{"num_hidden_layers": 16, "hidden_size": 192, "num_attention_heads": 2, "norm_place": "pre", "qk_norm": false, "tie_word_embeddings": true, "parallel_block": false, "init_std_up": 0.0484, "warmup_steps": 200, "batch_tokens": [32768, 65536, 98304], "train_tokens": 343000000}
Each number is 128 + 32 x the weight over its row's rms, rounded and kept within 0 to 255. Layers, rows and columns count from 0. Numbers have three digits each. The size before them is the row's rms in percent of the matrix's.

# layer 4 MLP up, 512x192, rms 0.186, rows 172-265, columns 96-143
104:169167221178143112140128161132133125144058149163167103056119109142122141199175159155108127144051103178086115138119089146127171172157144169130140
106:116144054127144135038174080123131130138132098116074178095127167125148163110175171171147164232140098168133111159080133096162154070162125095093113
114:161134210135142090122073103085192101148122102140101109116151122083099092115126140112091127154154190159111127113088151153040151155086155089148190
106:189154101129115148114114092167097143146071134130100128121092125103129161175192160123104113157094160232119130183120126098082120163137136131116078
114:106130151113126177086225173073143108179157125123127076141131092141054147094171105128095112103126178075133139090085163160161095120141123138135147
093:141100134068167140075071096170114135121100131128146114144088105177103080141176169143108131082118090105138133141105132139137127164074129123080111
100:102127080126115128123174120131093168207159140128084176077044116072142082098163159118162113138113123130075182102098108084162148123140083118135147
099:147058148133109123126107105123068149169099079147128090115159141107186120137140151193117038147128155153065119103081135117115142143178175103125101
092:111088117120086150091080085148095138064123123118142089154095119067151162129110127145087079120176160160133132079138111129146095130148103078128133
082:100083133101071146119167145162137100105200101158112194098169096056186076132123076134132109145074144100169115150105151140148123058123153145184136
091:140166044142128085083119128164122086158136069086103123059082119150134077150159152134139184119144114139121143188094119086096166130114090151134154
104:156172177095113089175061177177119061130100132126124146170127033135094163165114159088080121083120127125122086096166152131126145096168118098176122
093:118087143094108157095139130061082108080098154121173156095108107127098148122111166120140145095153129155159113109123099107100116136118097147106124
097:108111144137122132182148135175154112129137091169100121148122138132147129178146202154112094153095130084162059135129117132082162089169111140160139
105:084090133062119128144132124142146073147134157125129130153126145117189125153129186122105066126148124105083125121118163129115105076130062155097133
103:082157137146153167144088109074107127045125154082106133116158117133115085166120156061134121118115135119066084122114122078125200119161091113085126
096:128117114160175108122132119166096129085055084150117126109148146081144125127117121095074155069148090161105135174159104150176118118129141123151188
096:134117063125130139135069147110163126100092111072170136133095147048098136106104099088114128124133040179171115141129111068118138063143121168108114
099:190128089174185110123127114132059145117123141108093120153214151108158126071101137124117103129117172105067090150080234099103140171112138136112146
095:146105149105125113090120110159084121105124088127122128112106157127120100113137126129101163098195139143108081112077117075101129127127107145154138
109:129150109124131102098108138158083116103192111147087104180140108134116112163063108155128123097143102120117123157104134075103123138072131109093131
103:078125131156092205068127109181137148081171170153149144172149067127103101081092172098079135091176100142076101167133061134052152085124182131117073
090:182085142090155108141119162133102138091182157095086157131197109094145156092044110132109154097142087151120075147090163167110179140157079111128140
092:071135126124129194131149131121131150094098069056106098114119122122151077134100110173114139181108071140211174125121041143134123109166107180138091
101:166177143116099120089132146155154200108142122107102169121127140094139105169140178142155101143137122075105089099163087138047199097081102164193129
106:117166124138124127120142102188160118124156108150096125118163196068150108145231098141082057156104145108139104148106113175087135154072132165157131
101:149106149115110088124120123116164141125128148165119159149188177147127067130138186141153078135123161124049131059131135174165101081153162145137154
109:085083154135102144155144137133071181099087098111140176064141088186089160153160170186105076151130194126089148069153082078114140082122190094121089
096:179120176141094134040141096137147108111121115162106120142105168181152088151096091096159171090138134152077154141121072156139101143118120153119119
104:146144079112104118094140176109161085133145113163173063076171122112196112131169097116151157108098137084087174130102079125099150126120122150069141
097:156127132143129090183052137143114085115125085067141121107123131175090149094160197145064103166084075146132062094102140113059131143135078091126107
107:113115117097171115096073134111076141152146144124093131153149119106117100152122146089114109176172085187101119116132101163125120083100140118119106
100:062117133099186139083186152182108134171118099153131143110103115098099051166149147095101137156158155082110106096141193126086101136176199098113107
095:137165142148090096156154113130120133110086102160087097157124121096100189192163135135106155170143150118165105107149167068162129111115121188078157
108:112123114105101111135096130143109129094134111105097111150125157139089116160054148169105077167116116119042103109143083166118127119120147192114122
105:080120120161155117120109073156111116144151113113136110152120136140152098114106166088117146127152120160148126146215091169107116188127061115124134
095:174126148070117091126083138123081123119129092091131136092160133107107165121105173137109142161160137117124114124082138136095120151154114118184128
104:166150152130159123110106153134153090166105099115118142119196126129113190174152117094114137156150131088097117146152134180131122135146142079171163
107:112124123120128146090086164133192110112153132150163084134148161186133112112156125113104129124197125148117164175088133233157162116062064147093142
094:111129082093084118122082144129128146122149069104111154130148177122140127185101169149079107159030123167119144078042112118181100143088144112135183
100:110145100112151206144095038113164126126101088099094144119168149112120156155105123034133133135132120122123125180136091136167113065119202124176215
099:115196122102146070127173094068161114157150107108140070148135127115105158173133171174124169124092166086162153094123098089123145079077138071147145
097:144124149137165153144097132145080184142085138169130091144054147139130137111125129146121096081128173128157131113180112152186135123139139109121082
102:143154130118129133128173138116146147137156134120158112168152112146216101118111027130154157184154126106180209131128140094137115138139136115156133
106:122100132182148125128155090144125104144059131107136081132133188149147098146036164131176195126146136178150178104150175101118118079135134144141108
107:097082162095091136125107120091165119112087093084115162152121131133054153167205077143133107115101105117155138166026140104094145084130034172164080
097:163161156105127098126183153201171123125180100117101116036138163134153115135155103126116105173127124130150078137135148148180118133100165115137143
111:080125151095144132096163126133119160146077139107104088154192098128154101086082085111133055135113109170170123103134137144108150168193147123088141
111:108131077145114182122120204184154167084115121146158186137116121138095074176135163105143151096109104133132168127181140133080100130121183142130047
095:126189154157150115168108131137117148173142132125158193140179097087158082146123103111144108153142104141123143147169184145147078128170057122161200
097:181145127093130100111081100128120109133134122124192125149048109075155168122075176142088152093120140134170205103169135090119124218115187132185184
095:085191085106091114093148152157144154161175137121124059137118161137148125116130066167135112124143183153137174163103109124083093116155156163095107
105:124118193159114120142174148151057106115142119169120134092198124152098130166170059147102164140059059108114129074119133173124086134105154114200135
099:118158129136140170178094136065118113131096082115158152141138094151200182122142132168119142109111088121151137163147105074141121072100141157150135
099:174141091143117104145139121102082138125141116143071136068105163102069115078133182113115159138097115070111144187155165117093129130172146156130133
084:175132101139121131109080106093174143120099155157138143165093179130145115076104189129125101113096100036115140143120156061117101127089160104157099
108:136135137130161100104113121183195128117122117064060084134117096184120118076119100094157127119144144139119137064180131136172160155109111104090110
107:126155090087162133121155157174149109181054118102098091112092149108136095134111162118161114110187147128111133106149141170116092158130122082128144
111:128119114108139133080192133164110137123120104123166092064130090067082084127147158100117136179127077168143154111126137146124120129082108151120196
102:070196147117127089118145116166078131093190133115108115168171181137150114183085165149111099117106140098111134116140163133128118131156116131143139
101:142091081140188122143123130072164141102046138152160148191163080160203108143146119148117114147082141114095054182185131146191153126094039115147158
085:102165150136107103123106165115134178117144143148160094123134122059063194134081108112137116111089094084112122122098070094162151112145171150185161
089:142146127160115129134173144134126173120209155139089136109147130126130119099142179159127152107134084120149137181152113128123139141112175139121129
104:096114119148139141083184169107089167125170096090082095090122108142209101093146134125118123108123129144134163114094146099091112072129135125072077
103:143084142082158118173123099123141083179109096125087122143163119125114105126218151137211082118128110144150164150171090120155138147107160138059132
106:158195149169106090193107153165186080163119090111113135136113088110124092182088129181171190116151132131146081110057128108178097175104145096082089
111:121108185172178151147156112099156131095163174133161123076143115102137140119090143148122151160067140195093187185109112130127143118089145192109136
097:185135168165089090066098158142102140094134150155160106124141128125139133174121083108210112132098103143095087171081120092165120148092104151144116
101:106121085140089131163098112173119107094088108151113086137147083156108144162161116099147114122152134115130111146161148149091091072122158134131088
095:101120132127126142179075102141131100067150142166172167148129135146115078111166072131068082153148087189123113132132136107122074147117034119212149
107:125164131095067153115036124145142119143141114117175092161159094146100073111178170107136100078169153111135103190133126138117122117131145116125142
095:155058163115120113100074130156143147192178152145126098078075150078062134205138126174199168125159171121120103137174140078127066152082114187140092
094:122196124186115123101052109187179136110139131077102121050121192156078105155153173105128137115138144121114112160140101108098168190118088158144161
099:095164143159136139113177099071102138071129111083157140121139128130131101156119110071144146113147140088193149072160135119146138121170115090206097
105:102173119144162133156133131127170078108112098114133157146077144113121120105168166121167198126122166118121069166178129142118098142152151105127144
104:108161091189129142118122131115157082128121152096140060255063155104108169115133101061190085120104096122144094158143154153179071171112125154109145
101:155193099157105110106030147147186144094099112135174139155091118095127111066145104154136152122112167210126149108153035143156088162105136135124091
078:213159135165116084103142148062118116170105131079182165087155121154090181077104141125141166171102059122207083144156161214107105148141110072126154
102:104088132160152153113119131110080120126081141084157184183151079106133169126143082117140212160129112102146089204134084113154148128081134130148124
110:139170096157194094130098114100162133085145086158073178131155139147114103104143146074081110161180110073080158104140160136125214117121119169149144
104:102127124124146217114160149147126093057092126141144107086133080101133147142138119140144100180172123151187115110089142128104121110143082145116111
098:102141151114113093140160154176122167128069118135149190187246122130146153144112116027116135083133165152136146120161116117138126212149137123120126
096:125155104043101081202111160134168159116168088126128171151153122159104105158163182155191108154107116190140191112128137182164114085093107121157083
098:123099209049103125131144201110164125104106121144099115166121147142188083106143131110166160151149083110137172133138105122084111173118158112162118
111:154075138132129148101117163072115080116092088099110115074094134123163177118120163140127140135091079172075082161162125107113181106070130151137088
101:165178153149140177156109180099100085104084101104114104158173158195142189160133163139173145200121162127099157105187193141169115103149160150091153
108:151089177146061097108163097120166124108149139151097158158142127156129119171098106122095065130088104099165126093122090138131094092147136136102089
103:103117150025116110101122099158117178133080097098178098138173109138131098176160125157126144107114163132097124078103174137105120110084175138095141
103:110138148107115119158142140123098168109113154043109105170088134129093110132171100149143183143123087150149117155114092133158158110156171101135100
102:128116108117123104101117078100106138151223137078142128176178185142137081176102127175109123149113124108091152101179082190129114101087073128130080
082:098141099128099155148142103107068179157139108096113167158160168063136109104112143160127177123135115086093084144173149138141122082106138160155063
094:136100152141159108162101106205059126115076127103128115146144162050115127130132166060158081146140162119157142093117123115091125126092110087141128
108:146101093102141147103122108102109141132124115138081118110173148131068085145140083123125143140049106158075138128152084148116104137127155106139120
109:098133078133118144142022147128151089208127112125109107161126113162128081092208167162092120123122109130140115144186118097155106129068134170198100
# layer 4 MLP down (transposed), 512x192, rms 0.105, rows 172-265, columns 96-143
106:114084080073078199107099084124117131198141129144089152133156133127150048080081081166132130105147088140166121139150105136166183168125119116069050
106:153149100109147096120155166114090217090119125115122093079159091088100123165135152125193125094141139119098149114168045132095098167115106165128102
108:141119113119113123127157159150117151142096200093137143170130168074151188141148133109130111116096166132108076143111177186070154129130111112124142
105:057103189134233099163096097150179174089089180111133137125153124122109035193096097158178126116153123149120091135151094088116138168109077147062135
108:112120145115132128118126105142106149144139137178158100155117133106119115146155136112126161148148169123162203142170138139149119130088170129154071
090:173085140192108136132127101083152147144138074111057179124143075142191124140160131093145095141110169107110147154167145140058093149161065122138121
103:160060068133158122075147109139097115180140102157081109118111139129083127151117096130146151138139132161102121109142144078154185134075165149154105
094:109103172169099108129144183128140152096144126117082154148165111144137139120104144079096106168158117110146181130116169118150137105141067164097082
101:163097147085150134101165131168153078133153150118140170112109074096139125159108132133060177135097156087099120138141109168102106118132075168127102
089:105151171112154171069203179107137142179123102137112139073108184128170170147151154109146093161136070130158134127154187120100117098062097158167171
094:143087103135158179089121145136121120088140178127183181134076139132122148122151151106144129175158121135132146222087132170111125097075092097128144
111:055129141152048129060150143193125164083144150124115118128112152116115130107153107141141167114129132075133088158150061141135134193108109098110056
087:151186144092102128119155121071113096041139080123125104144128178059187137138191145140093153102147115080085150114122099078141121093113127093128097
092:130144053133168107159140125083131111194125141101108185127121126123081116111132086168167165221162116130080126098152132145121111113076137156086131
097:092099179070121194153145111133179160170119120094110119182097132105124124141071112161128137139102135163127111101171093143113196211128114098134108
105:125153154144148105061135110163139119129184110130156227188136134114107166165156133098118166156136155122151172125192107090172154125115150077144130
091:107123164162155179174150143110170096172144174155139139206115128127129125149096111112106120144106151123083133124110142150109131148145132088118078
095:112116172128092094138118104085155140084097174119186167087099135169157083125119158089099113092135106055116097118140087122147134154106099116119094
101:123152142112118081085154136080118117165086152073174105178093130134076137132131074164134111126188157068133117169133039095093137109137096089107110
094:090144053089134107140146105113106057200147100118151089081146065166110121181149157084111181100105154102146110112156077141155090091116082105127092
103:167120117177084102132149164084144121141124140174152120114088092152144129069169130099037127192143096164159131110129107076068110092190129107121103
105:119149135160127147113111141113123122208116153109138181162101158154160144133111103159156164133128113160127089122151154131114107096050117126096128
092:144123094129137164123121113138082098137115113086107115091113121105051124065161150096088046054113128127108125135106157159134120078101097165081113
090:111173138169122075085161109150189124107133136142102166108114068136125125188133121158132065111116116110112098140134100102130128185096144076090172
101:097076122072064129099072144100107131162116140128170180100085107125150196168129112083108120119149118109103168111145152105158148150122127170038115
112:096128126101142107115095123094131171113119105158154080083160117126119151096141061136199068140130161089138154115119099116130168106107134155088191
106:143161152139106098171134146083120128069153095167099150122170173159085120125117184094104159147093121127081091149155079066088112194107068119134103
102:087154112177114131111164129097135088116149119082117142151042158145109132091122081158138147177143143098093157153132142132120113162134107138085128
099:166051126107161133130122107184135148104093127185112164104133106091115150128092123112124138113155149128093120108068073097108147139077138082094133
115:102130130124094126160147168130119117160142115090120092123103129147120152137167126139109063133139165089152140105120131142180097100123151093123150
096:129054146191136133123134116126122192171158112197135090128090163062121151167098102058158145107116146170122152111150195135186107124137149171107102
110:163126160130094135083114130123102150161135159078103154079131048145131097068063153114131136132154125086142159127101082103097133115138119136102108
100:138125091106092148116056128085107122144179165092109086073112122180159134115136139133163178078161140114153149149184137113139156105087081162140120
096:149171124120114106064209161122129077200154179095147097138076117124108112168099176210147137102146108117185107143139184097146120123101139146069138
107:149118123119183135107147142145128122186142183053114118102147177115121103102081130128121087125105100127089049106138143066108117044169093092119058
109:148139154220152162177158145131181162068145132148157153128123107127107158113141130110160113174177077137114126112098085140121136118129163185148134
096:124101162111146161171192085135203097130138123080145181137081136155117149097204111137108142161152079133163098099149184094191147128149127115099165
100:099140143032114116127112127127169125129093152109110113168110119068116126121139130164143119114172147089142155142172136104156097136111057070174134
113:147193146159112115105129193134091070106137145141102156152140160079105069124099109142159124110133135122104076139094159114171131160148096112087126
101:108099118102119219102206163129131131069181087108093134107100124154138115101149135099161127134157121084156087076154136135144089152136081166118171
098:059131147138081070132154166141102049059156093147163111153132174107186150125124169156141112148138111160123094099105072145088115130104104107123146
096:116136122141146246098161135105145114116166130103097112164104138161201063138091117091151071130127086075156100082128118110101120174136085109122085
106:190087147108154149154170085060136097122147116143104095081140133061088161098131116105159076157153126112154112174124094091149141141096180109092172
103:141131171169123175118107134154165134168071130044162192082143127146104095134183118109133158106114097131120085142199174075110140081080127139162120
101:111113173139119153138122158060148110149141158108146144154117193135093151122148124068137102086145157113110132114140070100060182144105116154094132
107:119150102130094124088162118115133102099105124221122109133115108132122116095128167112155084135090113105120147136128154141087111142125145158168136
093:057099127153144136123135108129100073145151157088144123139170137166142114110086168088159118097145117144135133194130151136161158127130108167093083
103:166157112181117123106100088104109135119142181088144129139112134174155144187192197139132111132133086136096107142130111148114093152083154130075128
107:120144088158093128157127087117125107106170088092121175179175126196164183119091157081096107111116120125134179136099138100127105102122078128138126
093:169096088116097152132121132083137165138093102093121063162145133166089106058161148169168098130086175128120092115100064103153145112093142090090128
096:097171123097115163128113133122141159178089155106126128142138142119079183114166144090114143130130129089153186129096162126116169105017116129120141
099:136172132147088056085149133150153181173087120151159134124115133080147076192175092136136129106155162085170106141092171147184099178151113101127124
107:102123113171103138132101126098104130096109127157126143112155077190107184178139134119120154146113114116066110160150114146081167128141141090140082
103:089166118169124156129170162126146137140233095131139105140162057087096097121167088104131142113171109176075124098071127200153136131166134177144142
102:134105079144148141103080175167105153154117106133147086107101117053139139115124104107137125096120157140083087113202115141156153154118105118094122
092:113128075055129133180080069129122139118091134132124192104135130152081131117087168103162098149091125126052126095173136150139121169104114105084141
105:161162119183087163107100125112126147128100142122110072107177172086147132111111073173135115152177095068136131123166126112085137114141126159095081
099:112096147126130160085102113091109102189165137156128170100130100143111167127145179159122081119176087117156095155161117142137120110108102147123128
105:119123147131139132133081196105126113162105105192118127132114102090127170136091149107125083186103073128122173181086161174099123117147137204112081
102:184161119070132154086131135067123152178114065094149109120130125112146223116171109141134169168171128125108121107163134148124121080146097105101125
096:082118156146146099111137193184093121095173145144130102121103117082137133139102108115157113131078125136160136131106148141138166136175142137156156
080:141139091150141115145141153115133097130106109058043110148144108143150165169168137170100116147133074141167164120157095085066144164082132125177124
091:109163198096115105109105084115177087125099145142153145126108115141194131096143128073134132122160112091113079116180168096145201164126072119126175
113:098165129095116171125109113096129130080119068130147139140158073139100103073127131096116115172129164123098140128088099186143179099075085115149103
106:194119124222158099112182180127127123102186143144067188126101170166127128108103187137131106135084099153117127177149118108108122156125118094125092
104:117126164120176166133162105112079139136120113155117122061101079109092128128130108098093140126134099164105073112168155100085144054059126188067121
098:155078139102155105129115118139110166140153167150109162144094148153085141144162145122107168094164145083166095105178137122147004115154137148107178
100:123071105143079108094144212142112130138098121084105170102112150187118147120203133178092123170132116116169156177173098148104152095160101151099186
105:158179101063138103130090118154183112142112096071111133115095114138150131106130101097125129162127151150132172132040069174142181154155110073125102
092:117068066144140105142125101132121150197074131127112102130103090138076156192091141134094079091121199150119114106131153122127073113104138119114149
106:145127135101120119169092172147141111123153097115123159195156230074165095098153118099148182125117105129156157139128158120115067110101158137163114
100:170156130174132106136149102185147164040131130074072128097094087107101168056145174073088129140157165130108182164136154120172140115184106135152140
092:087123121111134113162171126181120172130160143124172157174119124119209109183101102117129143107125174128130135119148166107155094063082108126114117
101:135147174134137185084085124147126107085116120131080200105107102097136082190123139102092141119137118156192139104119164158159134158080124148117130
100:110118074063107133079193053178119175120118140127135111140131095118166127067125110110137092066151081081121118095124090127073094100124130200154151
108:087108164170157116130103099118104144130155089120131156131133161132177158177122125115094189189152146134127054189172148134164146092072147149132101
095:115169056137092161144109117125097121141112090097112144108100119090136166130092120071128104099166119126081153182087103115137125182190114116136111
078:099128097174143149161075119172145083138138071164116180187144215146155110155070154145120127079105126015112145116111163109187113116117115196138120
103:131156070075106068114165113107192122142137148143071101127074132153135171108164117151129072112082091145121164165081159137178112158149142123130145
112:119055191121139138149141149163107097160132126120133164077136229132093090146084114121142083146122152156144111122143152139097095142110123141151147
101:111086074094094162176136140162180099133128141127150119121154104107176121128140186100106111157131165136173103093135127155123091084131196094185114
102:142090122086090114159117143048098179153134142176101127120086179139148131155166129136122154163113060126129132120059140121122135111146120159128094
097:131126125167104185108156104117116150147177122168105168156178118131151106035105162135140108172118087110111155098097118090091092108150155102096151
097:148111090160153164085135103104161128106104165176208184159160154102164154167202107066130087157117135120100084173099141133180158154138139168117126
106:119101028089176141178118120117096138126166130133164120050171115151182107130100124101127119050090125163153070100147102185078174134135169161150156
098:128116164155091099116125115084074101152177144134094055123091122148167117144116157155158122114075183084137115144149079147132133196160125176139077
098:098155126164088092137111112159108177182147107095143138058109125104152173119118112062164109129157134100122145179177085069121082171124067080054109
102:152139184093098148078142146111110165101135128141074168192149165028135189157152101129123162139170128130097105154152208174097144074124140168164108
099:140127162099155102081128160102158145104108090166048118042167060136130059121161134178098112115197163143137133200104100091154071157047090175112103
099:126133122166146118172106117069133180139080152163075116165143108152144130145108139101147133158134151152167129078144107057113107160200103134073148
081:125080118155136118133110139139158144088186149074089119108123082196080124124110066144109120144105093182180170137078130138171156157034076107154182
088:081204109151131061145094132136167153113154156180083165117141161175105054100181139078126131127117122130155061128141102064119162113147167149191123
102:045127157153137234116160134091128109150102141111113138215163159175130130132114113094064154134123056135157147137157099145141123147160144125132132
108:124163136158079129113159094148088116036171142162136203114164116124143093171128179129110142119169164143188112123117129114149115102133103204107102
# layer 4 MLP gate, 512x192, rms 0.179, rows 173-266, columns 96-143
104:204170114126138182176138120193112058114140137100132111130157102128128067183111125080116172085096115167157158107120153184113099133126144158130109
111:112125147185150123142125112138159146156079138129115065107165099106126142187157162158090133059123100122117128150162116130123157138165087172152088
102:135097135133093112097103059080122179094116126102105125171111122126113093141154096196136104133079125178133085054126071094132134135147165147136060
110:132125129163077141168132157149155106106106088099097157130118101161103173128145096105187191152095184149166113127184126111140119153145139099097104
093:105091077107098128164200099163125178124070060100122153078092150158097138105101142146135066081155141115143112087071123116054089080142129144091084
103:120136192145119153126135180085143113154174144108143114130149104102114132133116037107109147162140115119172112141117160127135113141188108138095092
094:184138137143120105123126106152102091136098125114087178134111145130054131155161072082125103130122162160128168156145170060127114103156111146145131
098:125164058088147125135094141117145152068104162095105123066094109090131119118133149137118101122135157144145105125172207092115159169201130126113170
083:154167173190120114121146127114085157145131133148096179144164122154110121191109163093090154075106111135161170149107068151108031176143143093154090
090:139094123142147152147153103141093154163134170094086096145151141131114180139106139111141107097135106128171190143140188116170185122091118112141148
110:123081133176157149166135178145177147112110118144100087125130130166138151119143067092146089100150101173172032139122156173125080130136090110102091
088:120136087141149174103143122108133120123147148111104138125142102102126173119083142141125190169098131148150170122136073108115104087130149128180114
094:127110139129051194175143132140169122111169144130042139098130136125081134144170206049154122110115133084137111109197173113057109120156137119099120
099:088073087116103091153085116129067159126161092096087063132195105128138096157147114126170122159054162104155165109127062093140080119086088108124147
105:076152096129120122111122098181162091061179119147093134104132153150121121126091144093099116131108133140143085133136118174076101110149136111103081
099:178125080130144098201112072163143162132110070096123139108102133098154102135161113126072106139146070161168114160174127138165132146095114160065087
100:120117061135131130140122139050146211121094093160130129123131119136131131139169162147146101146117167172104118115183170028100153116158080112121139
093:148144060131131176153104136178171112091150135060182140171179162105069197072106118108138123127131140176142174153127145160176110164192084125099126
091:165183111084109150145102106062109090126084097109111160199208158061133108125155104141102099117099079129163130122160093105107155127082117134134095
104:167148086101176133100126135144155083077172159143127145135118132197093133110154169142072075108099147087066142162074144125097082142119172065111140
105:148156133123134102094133149154082155126103137121086100121090121141138130165109098114086075169118116115178106207156117142077118046109064126156072
095:143129112120096119095149118090130105092175151185114164157110173094146089194112154108162107170171176153095150173147191125193103140209140119154163
091:181127105193143133131085050134123142181133095120158137183182087144137136100133124068160153075155102187117059108149142141079166118160156193217183
100:169153124183149178164106124128179147054184169090170148092094175114148121086093121099115147165141120145192103150095129121169122191132065077131110
109:069119121100120178148167175172117145145169128135086133152118110136142090160083130163136093147164154184088103036139046135128140147097131127135113
106:178129094113193186130141119134103068140141109114090152188147080131162154194114111133119100125125107126139157141135119155102133113089113107096104
096:152133198031124097178165123162131139110177109086193134105140162105121123171134143127107071103124108151108062139192137172136133129164207206139117
096:167130100045135146066143089107121165139105170120114167102114092134161135174151145117160134136091105130138136102135167102160053149108124175089134
101:129133178158113141128138141128131159102152149173126092154189187079181138133178155123141164162137098199177140093118137075150153106121151133171075
092:169078121149123133063103182137169101153102175162132153128157123164167134141178104105068134136136127135081162118123129117093132115151106097111129
103:137157122118171121149118180156190130104123200065169140128133142099159107091177112112089084098160132126177113067118150117182130108141161179090085
097:136100129156131187169168095112185111099093100096185070160107154181183183106118128106140171140115165134072062147072122153102154191083122103095102
091:112112080102099107115136132119109159135097138071155102158153108165115132196106137173111152143122122150163206171190156138128127151107167156163130
105:108140082097144108077108085122104104126154101182102106145154159166108128154113094107125084145101139153172138137084149135091092133194117137104191
106:105115124227143108099109214150075104120182123107161111153129134182126126093142144137118135102104092172145144092120155169151148150096135120115092
099:101156123165120113146140110170148137140197162147138127132131119171149150075154109117183044142099062104126152106115059147056151152085179142106136
104:151208114126181093165172102073101128116140109133073075110131151174145116136093102142054120138163169128115109158149176137122131091080110177166153
114:115127079174147156127133097107161080129145104125126103138089184152133141124136138121138102105120088132036111115179065119076085104141159140134066
097:046134100141128130187168155118138143164091122140149113143059144111140126125162132102125066181150065100096133081190123122102119106150112124130110
104:128093078071162173175126126181155142105190177105170140138096191121135149162148147086141132109129108140060118126105100060128150112109107168125137
102:082117141127149104147107105222107146124094128102139158162079117154130119132165131116137127133177121125144141132202095094152136168164097204135119
104:186172101173155160117114120115140082116124086139158102159139111107132156219155140135130082132115097111149098164116117170133117118150167103080157
102:088084073194173130140175127067157165069097106117084130118105171122176151107134145107120125112153173117103120163084103130055122115139136177085075
100:166151114151148173121129191138131101111136132063100135120069116110097140146197112087156166137112122199160093069152126106110086150117095144126096
103:098168089146067120143157148114068119161137099050103096136141126096095140112105078062149150175174148074095121127159171137130076180178195100064152
096:144143133124172154154120132118100114065142138104117095179137092065120185142101092153121132094128089083149100081114122128075135120148096176154113
101:131126111117100224104056132079118102171161118101118128154108173097094147114098113151128179130124078145055138141083113187096140060125108089134111
115:156146129127120121123106128116106125136162108093125160115186135079158091174165155107133149118173114143150206200165114098136117150087059164125102
091:222135136170158148124130153126118135162137070093094138146141122146139136092109091118160118100083126103123178131102162135102185099162138138125094
100:198104098114144113147136124105087095089150153123120087068128103086038115185109141114096158093107164142116091133134126144115152152108129089072128
094:141110149116074164089139071156141170126127101115142120151153152161070128129095141076173141143120120127142105121124107167090134155148126178115082
100:184105112129127102144141091104168177097144109119152133098055123146090141114147149185174163160157176175147106176107104160121082140132163197090132
100:085107117118124216162109175136134216141132096162129162133142116126119186125131107133160150191091149151123084110118157116091116147122160166137105
100:102090132130115136106047155146173124129111217054137090103096146142188154196170059123151127128066123086126095158130054112156057078131101109109110
089:153161115134109092161112160118166145149155143100186190116097065127146162094106118128128080147039065061126090124146086087122139119101149100106087
100:134078091132157152105141109137087132201158147106145175120120129127143143146077134138092160146166130085148119149083114153114109126130106126148066
101:054121102151137144124095190148090087147191093057127143140111162118128121088158134116074093166121142159163139097132106061077094091116135116109103
102:169127097184139157063164126095112060138127160087115114108107122178113154160125107111152159126145179127206059090072124118162156123178118105150106
102:146135120116181118060129072122148140113143144092139217106121212137083130129154108115182116093098165086068119129170147122144075127139155168044119
095:097134118124133080108120133100187101150146134208123110083168082166147086131142113010136128050088125104112075120175139144108144123190097123141130
080:146128134101161173101153125093085180120138157081196215126118154148173138082166090121141137141096131049113102152151147148081132135117144132124127
092:142158092151141161156117126165117194113171145090114135095172106142082108159176130146214100085106124131110141123087123144146169159132080101120104
109:110120073148149134150153134182176163163093172134110087127135150081125117134093145085161081095157123203166115151168169121067042124228140146106091
098:177082113120111131138128165146102149095103137212105143142171145168155148147126094103108105078158118097175109183187123111155152112104079137078159
110:113105087118144116118113195132143097153169138165125122172080136125152159177109102099162126183172153197127087113118109172166153135109121120102132
106:162173142101191165128152162083129132160149087142144195161082075108099103125152103112121148164144146059198069135118159100145099130103085179103101
096:178152095159171154119151176157113188120113118115151080082127118109102109143140156091109151146135100172094087139161121148152157122143116133084158
108:123164120096114141147115159215125146167111129128140145150154140098121128158124182121117121122102138120096158110146152124081127168136143099093133
085:119067144127105072087127107078139155177084088141117114073112168076160150139197120076125201113160123114105151171105140153160108118141171147139168
105:114129115117131109143126130118136092165182105082078175069104117115102140146097128122201133188106124195137124155106184157107177134158134151143082
104:110141108194063135129162112119074168137156092127155137170136134126067105115167066143123115192104082128187129133124129121192140109097166167178131
094:169119100155126095125155133129151153132148136131145160095135144155177085172114185126105067115119118138120179090078119105113106150186137184115213
101:183127105131030156119188153131112122152159074158148126123124142160131188107106069106199128170123109122141106067088198067081140104132159140138105
099:093128143165134091072106162134132145109142082078076149165085119130142146159186134171098085146133129143052108099083149138137140090120128115092171
112:135163118134129075085094193137123114134141096052146119142108138156055147156159129097179122056134141120164124097132079099172117150134125131122095
094:109119119140163162142159156070118097134142141165114118079145104123075166140134162118118086102108138129110135119102138125136116079103062152114138
080:090126139121124084086122145113132147133117139099192142111126117149121088151123098094092117130175154155160127126177105148129129077115142103159147
098:118123098093153147176175167061182090115129100171094101120099162123081118108145074146067093162103109084164136131127134102158148156155211136116114
112:122124170145160107136132169151099129101065164114120117105103156111139164175118154122146135079187111142105149182171095103147101127059101089135134
105:142158149136187121121098080189179127161113125115105108160140153078142114110142099141138163137157166084168163138147168139091161107150177102117149
102:122173073102220121135127137124148104149145160140137108084123154116091078125136167094094122123092145119103129131125255149117133157097209117118082
098:107201122126143174125104146098140125096062137091116127147096111152117174176135100129201163144086101180182130114135112169118134081146124093135149
101:154130101195125124125094103089083083090101085156157115143113172154083139099181162160112135105128071125078111148181120165156085093142126148155139
107:069073198114137133050184119071165141134151090140158131169166152165150140178142151088128102138097158141119161124120137111107113118193147089138152
101:125109125139079150164137079137192138133125103086132096116145109062083095097145124118091142125130139211128090154097095191148142159171199142172157
101:159111133091201163173154199068069055075105187111106149193126177152115144119147085136106160140133127144093102100087119153117062144155133062113123
107:122138147176241129136124092125162137139116089098151121144159123136120140173143134087123116102139126108125166099127072138129139193184139099091140
103:149122124138100151143151125127122135195118111155154119138126174127159089131138056102097162096142091122171144151167155125065126131120164136148114
097:136108082138182110202152159146092100125133123141209086113113102149155111170180117110138123137126067134164146115044136123116135139100138142078099
087:109116140148140122090155157193126095088169138064150116188111135114124110128130148116077082104140157128102142124152081144137160103164088107153105
088:151123097138115147220216085145155084158153118061126140127143183133087137124105113111126160120109104152114123122075195140125140119127112159152144
107:087107150117171177102110144151143133109139177128094096101117067150156177093124103107156099142110104082122155098077123096140094099179112176100133
107:178068099151189172113162122149123089153101172109114168127166122097170133097154106138132098137080123126081108129168137104152051127111109165076161
093:173057073140155136127121143127161137135125146160048163127153110148112178139135151135107189196184162146167073167181160105098153132147106093132108